From a checkpoint of a small transformer trained on Wikipedia.
Architecture: no biases in attention or MLP, untied embeddings, attention and MLP in parallel.
Each number is 128 + 32 x the weight over its row's rms, rounded and kept within 0 to 255. Layers, rows and columns count from 0. Numbers have three digits each. The size before them is the row's rms in percent of the matrix's.

# layer 3 attention key, 192x192, rms 0.21, rows 0-67, columns 96-191
098:111112219132115108144088131120118104169098152165142106113081089154163108096114112085109151092117169057158157154097153130127131112119168148079104093113224218096135106099154133135062106129112064062102146138147094090129143056152083105113102123184143097143177134173159122128093103173124110131
112:102107107139109102102139127097090102122146116131099172165106152142146099170133167152080102159144148091176156124151132048083060151131180078136102208123116149125086110140148165173069077105175094110070170083111062135121069132161155183151097141139144151109119163172162100173117131127078094168
097:139116106141107128109100174099133132138146091086068116125079174122187131149154099065140110153155070112181165106117106142102085164158170059190153159133119102193055121104186117123127097113135131140112198143141087132177147147103039199128096104079086116068179137153138127157103175173137161069
091:152141141132114139141168083144092124117167146097169131146159080124118130101171106121136081102178099132109130123128127139182137153177128106153152129114148153154098151121129118081160143134164153104093134073179143106191077137087135071153110116136173112109124121122021130140112129128191160099
091:088121107092112161189138150100112150138207137121110133095147121121137129189098109178122088145185102175084153136110140136134089142150160126158144168130162149148161190170093091157143158095139138127145148163109087179142148162184117119119200136169155151051091066110202133054143099070124112094
096:127113165130127094141155145189138124163136094122065088177173095070088148109115145168178142075087145181136118119147175102136049120178138139084101134114092175059155120142138157170110112150105162095127175124151139117092133109193114167138111115158102113139118189156130091129181131077126117129
102:154098112188096079110084100164141111165138105120174129134114141133118070118115141078164133116140154091141101158141074129112159112128143183093152154167104142141107144147168151122046150117192175131154093133135138105092165123072146087174115131139063030151100131079131146134137216139156108125
098:091152049096093110124113168093082140121186157113117111156161117103183091119128110154090074174124157125111141140138125157132161066187064149143122117079132133096163123144143143158111168140106126147163160167102087112155114050120145122082104145105078112146069143113143131100077100110111095099
102:132154125136131091128122092147123132109128062078164157127094149131114151139144179080143170147105118102133134177120130138067151120145135120172169179090088122156198107150120112184071128160155102141153146161067083150063149125174172121157132113099165156161157124061147151106150152130153117149
110:145079119143141150133144088113095098147131156163119106131137085121143129106151080112121079113114136127122154101093050081168098116103139160126067154108160155179199161120114104135154124127139156153134094094115083083125139107151170105097097207166156143120079174152159092162154138211113089153
105:094121146126136139110084160096080155098124090067134098128205120076118189137114124104132110138162144146112133130120157155115135137175132075130180133111118099094143137161127068166163079128097112140147119152125100210123110130093114120112150127122145134095105182115099093092147146162174153108
099:118061140163116106126088136130159120141084125146149117125153169125160105203132178105105118210225088125142127161168149139122162109129148136126169126176069133110125108097139087177090114114171090155118137164123091142180102094072124093145096116135097085126060117087181144105151159122147131142
114:144142140117172072144196115075187098119173125130147129095096151161136190138093140160066102116165080132177160115166130105066128127206152122132215118125106132077203119118107186170178167107122124093155064120171154117105130162108132121133119132171117105109152105115165141183139118124138066143
105:132080105163152132149114131102076078124239230140095113158134141183119084185106111119081140151152084174178165086066100109179119197161122129090139102105134098105060114088104142145074124100139117139093093139101130123169108120159174139142130109164064145133081128075070106109110089090114106148
105:087169149113118040177162103102138109094146107119121124169151141131095136123139195142109126115116164157094148164156104100108107105141105118153154160167087117124185086091127104146154107095097205100116132108071083185085106154145162107129096147115161137105121157135068150108152079148212124085
101:139237097108148159157079156138152198183149152089147128099119077145042122152156106104068135092135160123087134136138149164145119120132138083201134096092128117164137099142136139148138118118167130148114142082099049112147159143123068188138130142167130153104086068115119088170097097170103146115
111:123130066121091160116138106171123126136121091118177130148078123100145146141130152134116147112126132134109136094166180175123120111092142194097162121115133142107138090136125106074137071174115116151117146113081121089128108176114109128143178151104146120124137182170162116078172179150135182122
107:166103126080139140131124116142138147136130134125125167076156146155161130109068113067199133070113127136133094148098096115171136078158170159096134172108054175045095187123181102125176116113130167145143163075143167173096080115102150140124078131103068181102124114126158171195109123100165117118
104:140135164144098119143101069133105138115124177167107099105169136165136128111087082136147184169136130144120030185148132090148139062090094118107111099126107112134123117123118125116191089073127143083134083189113116156118095072144145107163121141126129142128124123144089134160072104170114134138
107:168130109143095091141145108141146165110176109190179104154143105051181131096083145141122117115140110053111168120173148134160138122103095130093130149174105103191155167099190135096156128114116129151135137117161098190113155064139096099104115145106125162137169141110154141149127175100164111172
105:082193144106135067177136153181127130151063185112172133146082112186106190130152107130128119093087133126134135189191063065075172134149170158115101153149167136144146153192125190127111137123172129155111095141154195127159126134132126105124130090147123144081099124171116123119148148098124098112
112:104130055093171148156189113091178135047149106064144077140125135159139174134133127105097109156158128140182129113141084074127135148117061127104082131079098140147150103146150122135041106182143128140187132175092122137090090127144159172150175143093140076145124087121098125164139118143138126159
109:150100089138099149148168094147145082151140072084128129167168071137157174102043101155161093155142158179129135152087122165098152137095153091129083130126089107132129152121117140130103156120116072104176146031088126137155129100121178133154158114146122104170142154191062108065085139100112077162
115:144119197083100164116129134145146122154150064165148137148163091154121171120156147106077047126125139117091154089105164137104165111117088069165139158150206125134137137118140055134169085159069129077123146062153123116106120114200130131121151118172117113076103124176152107117149147128163127134
099:127070120145148093112111129092093117133099111095142158164110118139142188139091067097076131097106135105145103145131115155131081113095156035080060180143182067175119169139162141116183129184134134131080123130124103135082127093107089130098140113146147141115176136135087105162196140139155143147
108:161140105136165147123131096078102116155120127138128181157157151104189101070140098125139117122115118156089129185156136126179143102124078147118141122104184109106109167123123109115125124153114082174120115102126121156146196120156114103159105115086118100231114106236183135122133117081201105107
115:155148165148123157121187146148121193161137163117139135106185121116137109118107186123103138122163109109107166127115147114110181135123084131142157156148171088127093149145139141137114150160128152125188186153170086149148070124073106139169113160087123111154091091114083128141151081168087112087
109:152071118153138099184081110180132120107123116094147127105116152184161101097142149189141149181078146130180125104072054101085141190143101172134134135093165105096115093128149138139071164159171135142155139100091101158099160134101114102161098099169185096126161155117159110094116088167122162118
105:131133097107168170155060165113095152056152055150139076103117156172124128129174139116157155098148144120136135110113142125062151219097078096097190120121134167085159187120142165107145108146113094105166108108162149162160141152056148124119105122141158134124117182162098173152069107125215102103
107:134088127075125170155119094200053135156086179145152128141101127092149015140121092120155184120111133150159133119138107176105162126087105115140148092112106079147135114152153070195116156117151114106139212139134154102169115169080124149139114139016136122170118133087088138154118153137126141075
100:131136149152043127112144139067118156119070134099113112153167134154104128114100101157137209114198180152096137111125175125096097178113131150154109082138133193124151185155166138070134123088098098130106172133204160118121164189093147068151114137147141072114105119134148107116132193155095113122
107:115075148164146141112128112140112146125180164102149158130119099119141124070072155143109095057090155094119143126105134136120090186146131130101119140134097139115172163091201114141142157118101089136153182147101198060053145091036163148134127118104161075082172122139166156126092095166123117162
095:184119137124138083144128153153159103061098202124173095135074172122124110170148085154130112148101170178099121148124082121120163142182120107139077111095070134105078099131159106130155178149124168116130139118140165138179139109224130112078164138135107112084109135073099067062138096162121109121
090:136174142140080140109095188172072081149107184141080167126101152136113085061116159130139119161118140091127108070058144085088136100111094149125162148153146116145148134173151157095117128114111140103128088179102106178150109081157153167100121104145164123159138110173084060090068105118121083109
098:140144143155104125137115125153088168130123181149120150097126119159122054157133164159114211057089150180123142108086139047123170111170141110169121121122169181086137146137135147148059157152094128095130097127120138147110055113148167094193146148147131060182156123117108119125107112127156110147
098:106170085151122169104103156155103111138139123156139134127125172072125148172131104156109113115098188124076114155090160112122079086101111171099184145114122169130124153177148083120096166119100130184093082084078196190148126133174163157100139160116079110177099109194147068108088093123133105150
079:173112200124158132159106123105172069126107111102088106104146151147107104149099190091098149145164204170119071095129113148076139093070137154072109182158140145072104141117176151102132178215127087091099146125106076126096134086141140167117100090190165121133139163133130169180170147118146160175
104:120131152106093134132135075118125077149151056117125129078111086120147164174109131150135149138195152098091133182212125075135154106112100167129085151163188159192131113101107146107185112156190076137169106143166102142168121110130118140111105097158101187129127135147141166098168133104099101149
101:171145122105052157116095107115208154118168173123166123123083108121126184090142139106082141143071149127124127159112158075117165104093096120144126102127099161148167148138141145104149164110099096048101126083080148103162125213128109135115085139113190131151200163157180131108186146170116068090
089:180135164126084126145115130069151134179085147127085112108106136117158116091169196078169125138087175047172162125092110154131118183089109154146121146105215141142131090122092110112116181107135096130102065087130143133111155114095122149111119175179158099086183168120197120114129108137128141148
103:067136110129125077093112176125115137085159104048133105163135146131093061178085148153134168144156068159151110092151112149120193120106147171137148098116097127107119079158109143083163125160177151130130097144127119132171122123153106146104114151149159150127079083042071153137171146165099106138
114:131149129108112114143144160168095146201139065068134142143207165091176170082098159124121161165201155139109134158107091111092117163109135176143159130102116103139112125139149097082127142113135053142135102139125104157113119090146121121141115097088168140125116089127205146130108140139168105109
099:118166119122119174129126101090187050114139159072089102146136145092155103162129173106101122199137162114096131090092165156119159073084100199102135143137159189133099146110138083105083193124174103083064135089079101175167143158108136217109176191164135100121108165073191120115149146099092102137
108:130212156176106143135122159153132164149125113204165100150159195174153108106176101137085065120106115099157124161091180139148107148178137170150084133085144139126151115107157092138082143119071155078130130129156136173107129107153090123130100096121137062139192143142105071130173101154141131123
101:178136158158156073093044120149143067065149147143128137121137089135068099113141141128245152100083132142138120128126197140120085105115114138132157156132128134151173124127103129148094161132084155200084088153095129096115069182113126157156066083154156088135097128163164155146139097114129131111
108:164156123098095164168130136119182150118108182101134155183075098124104073143129087146149185116141129138154144146152078161061123150127156126129138135096129120140110114119118099140106137149169127077141150181186145169123191081158080119146127113091111103110176102093058187116171162137146142124
107:125113114106126065150100151095208086143118052105098160153132190166094091124131131100109076117100172126116152092146126139120137096146118170145118059084081147084135130130107184197097099186109124126139116089135116180146193159117122106106120173108229097134161104159160175115122084118104141114
108:161120111057095125172137152139132145112142103127163104144158137157143130137059111127130116147154108162113191148142128154150163155191136092136142150098149113143105135133084165161093010090118059108115194145093151124094125134119148088141104124133078104149094154111132144127130094133150140136
110:061091109115110116094142169134159050146162127085126091139064154122104192113126179143196153145153169112089155107091116120114155144126119162154128160127098163146084115108116110144116108167154092150079133119084151150191149123144134085119176122096172117164119124200097102150097105172079102146
113:089197120127082143152093131125171103141134121178129086130150191150095117092116172133049168135125113096088103145123209104107123090123163155153081131126153169144142076186158122129165100083109100054095152092120078078147148192151179120137094120077109118123145173142183114115089095101123128115
108:141131132114178137093135137094165110135171145132114125166171090105081104087111167134110132101121154162140180117159115087122181155168095114135080106074103198127134164196175101149174099128095127119108141116074133134132044204144197089168126181173118097119135123102114132148145170124132163121
100:084123136159106115172189151092120151149155112076142143079164125128081103163186130158076131087189175128130141055191105067170157179126085140164092120078080172114188107089103130151159170116098074080137136109187131140048109131116171121126175149105139132121114120181113127122151081148127139063
103:129097106173124102138145171138123138155089110165156133126119050161113163121117073153159152143098135131147083143081130094127137146097107157051077135096142128052094121194113104136104091096162165197113096147136096075132060158134074090132110094138180155128091177104110157199139142160101086187
105:138080140164148113134113113171085135153096184098141122108179110145132143171061179149119133172089083127084103136080086115160104157151163136109160052107129149124172145170102151147126105071118142114167138162110126068130131124165086117122160107153107100180127088156108117100159132136124145131
116:099175116110196133130187197051145051110099149141113125130126107203161102101071097125165110141115102097124057141140117080144152138116096148129108124187192088102167096151163156126158139194122140113144115082166178136087133179173091122092116124091098089154134119069166114137142124129121158116
103:122107090139100151147147145129129136117119081097139117144141112096076087109121134190160049079126119154171111152097089139051219186138075082151166162146147101166201122154178126145129110124092068149156112153108094070082142149138143113131108127142157117115106125093176139173137103118124116145
113:103159155108130079123121068068158090183126167194085104090113129146144123119121078134182141142131103195167164104167126189161180140130114159180143122097097186170129098134097139165144124085115108176133127193094133102090127137145178131145143085098128115171127110108167138125094144187108110110
103:097119117185183103152133101082128207110142109090166114110143136123132139160153157131147188135120159132144122123180131114127133097148094108120135100162133143109165131126134112131090153123070092154111152158125121166059109177083191140173132132052183080116133105083118085085079135125112125146
099:137107145097178137145146167129153104141100117152098116116089086090099192131111152129155153130169111104056135108120092125190136123143174076113121088170082079141104135061167106129098136092158090167148174105118141093146127081114137036122134107154130144095113167100149127097094075091223157158
105:143143159085083124158131120109182201132131134158109132070122102127113132119170160121078147132118152114104094099129150145125138084097135093111113125139156119153134123168180081088093123159156097133156175149159151124136148150114141106118144110082128189177047107129095120077110068071111093103
103:115150164075117166122151103125156109126162142150152084136149086175116125144143102177135172096102110094134102098155161168096150111149173120167169093161105103143129190127087146139121115127083181058126132184016109070160126119106150150092126160118116105108159140068181158194163149177113160170
104:115146192158112144117115110116142123081127166148146117099213126171170126113170085086119123154194141109122148102095176158069151136118156150129194095102123155165075117129168157129119105112102111163034141192175116152139146135111135100088146174178091189133176123136141143174077062143100126113
111:197160050140127104145169139090156131194150159077156105108136121162114124147158147079092108162199150150057077180116154129153091152112105101095118185160187124092122162138158129176095097136182147151111109136126164100152096092119128165151108185128132072145120115102129136119134097135136070183
109:124127124107137124121124112164086123067035141163097157177153098156180156126148148123099087048150147151123148107149113145144156108096153118154189167151061120123133151138163101086075106134118159146216131166126117156100108106129120131139129064111097109094126132101065194119149087147169108072
087:145123005100153120149132128146129097159087113069173183143173089161150115102134117195136131129110140071151102074045103133095129157137134134091084162087191126102120123124130142142116108082120135124094092137158059139141061175150179122131122175182114106107081099113082112145100095124108156156
095:129145135120098134098130207165176133086133170163150137154155116136175158123100140109146158184159138185113112123090078106124134149105109166153137145123116139080167149158088171150127095093183086151186129125202104184133140129125162099129162161080185105201081145146088135185107115102110149105
098:131130176156109173162144163140169113123162161125162119150129086119146168176101099110135120107164084209124072128148085144086161131092128153130110128114120082135149117092132169123148132174177104107154122121152085086092091100098041159106118157084074149131075136111099167138229102079164141131
075:129134125176169147163129204153133146125099112141101128129090119122117058163172119099129092134121118102140135127119087189094193115110127102129113109132133151146105084091151181085145162120109118121144121091113120167116091140099091149197149161154092161164129174107180131131098115180065120162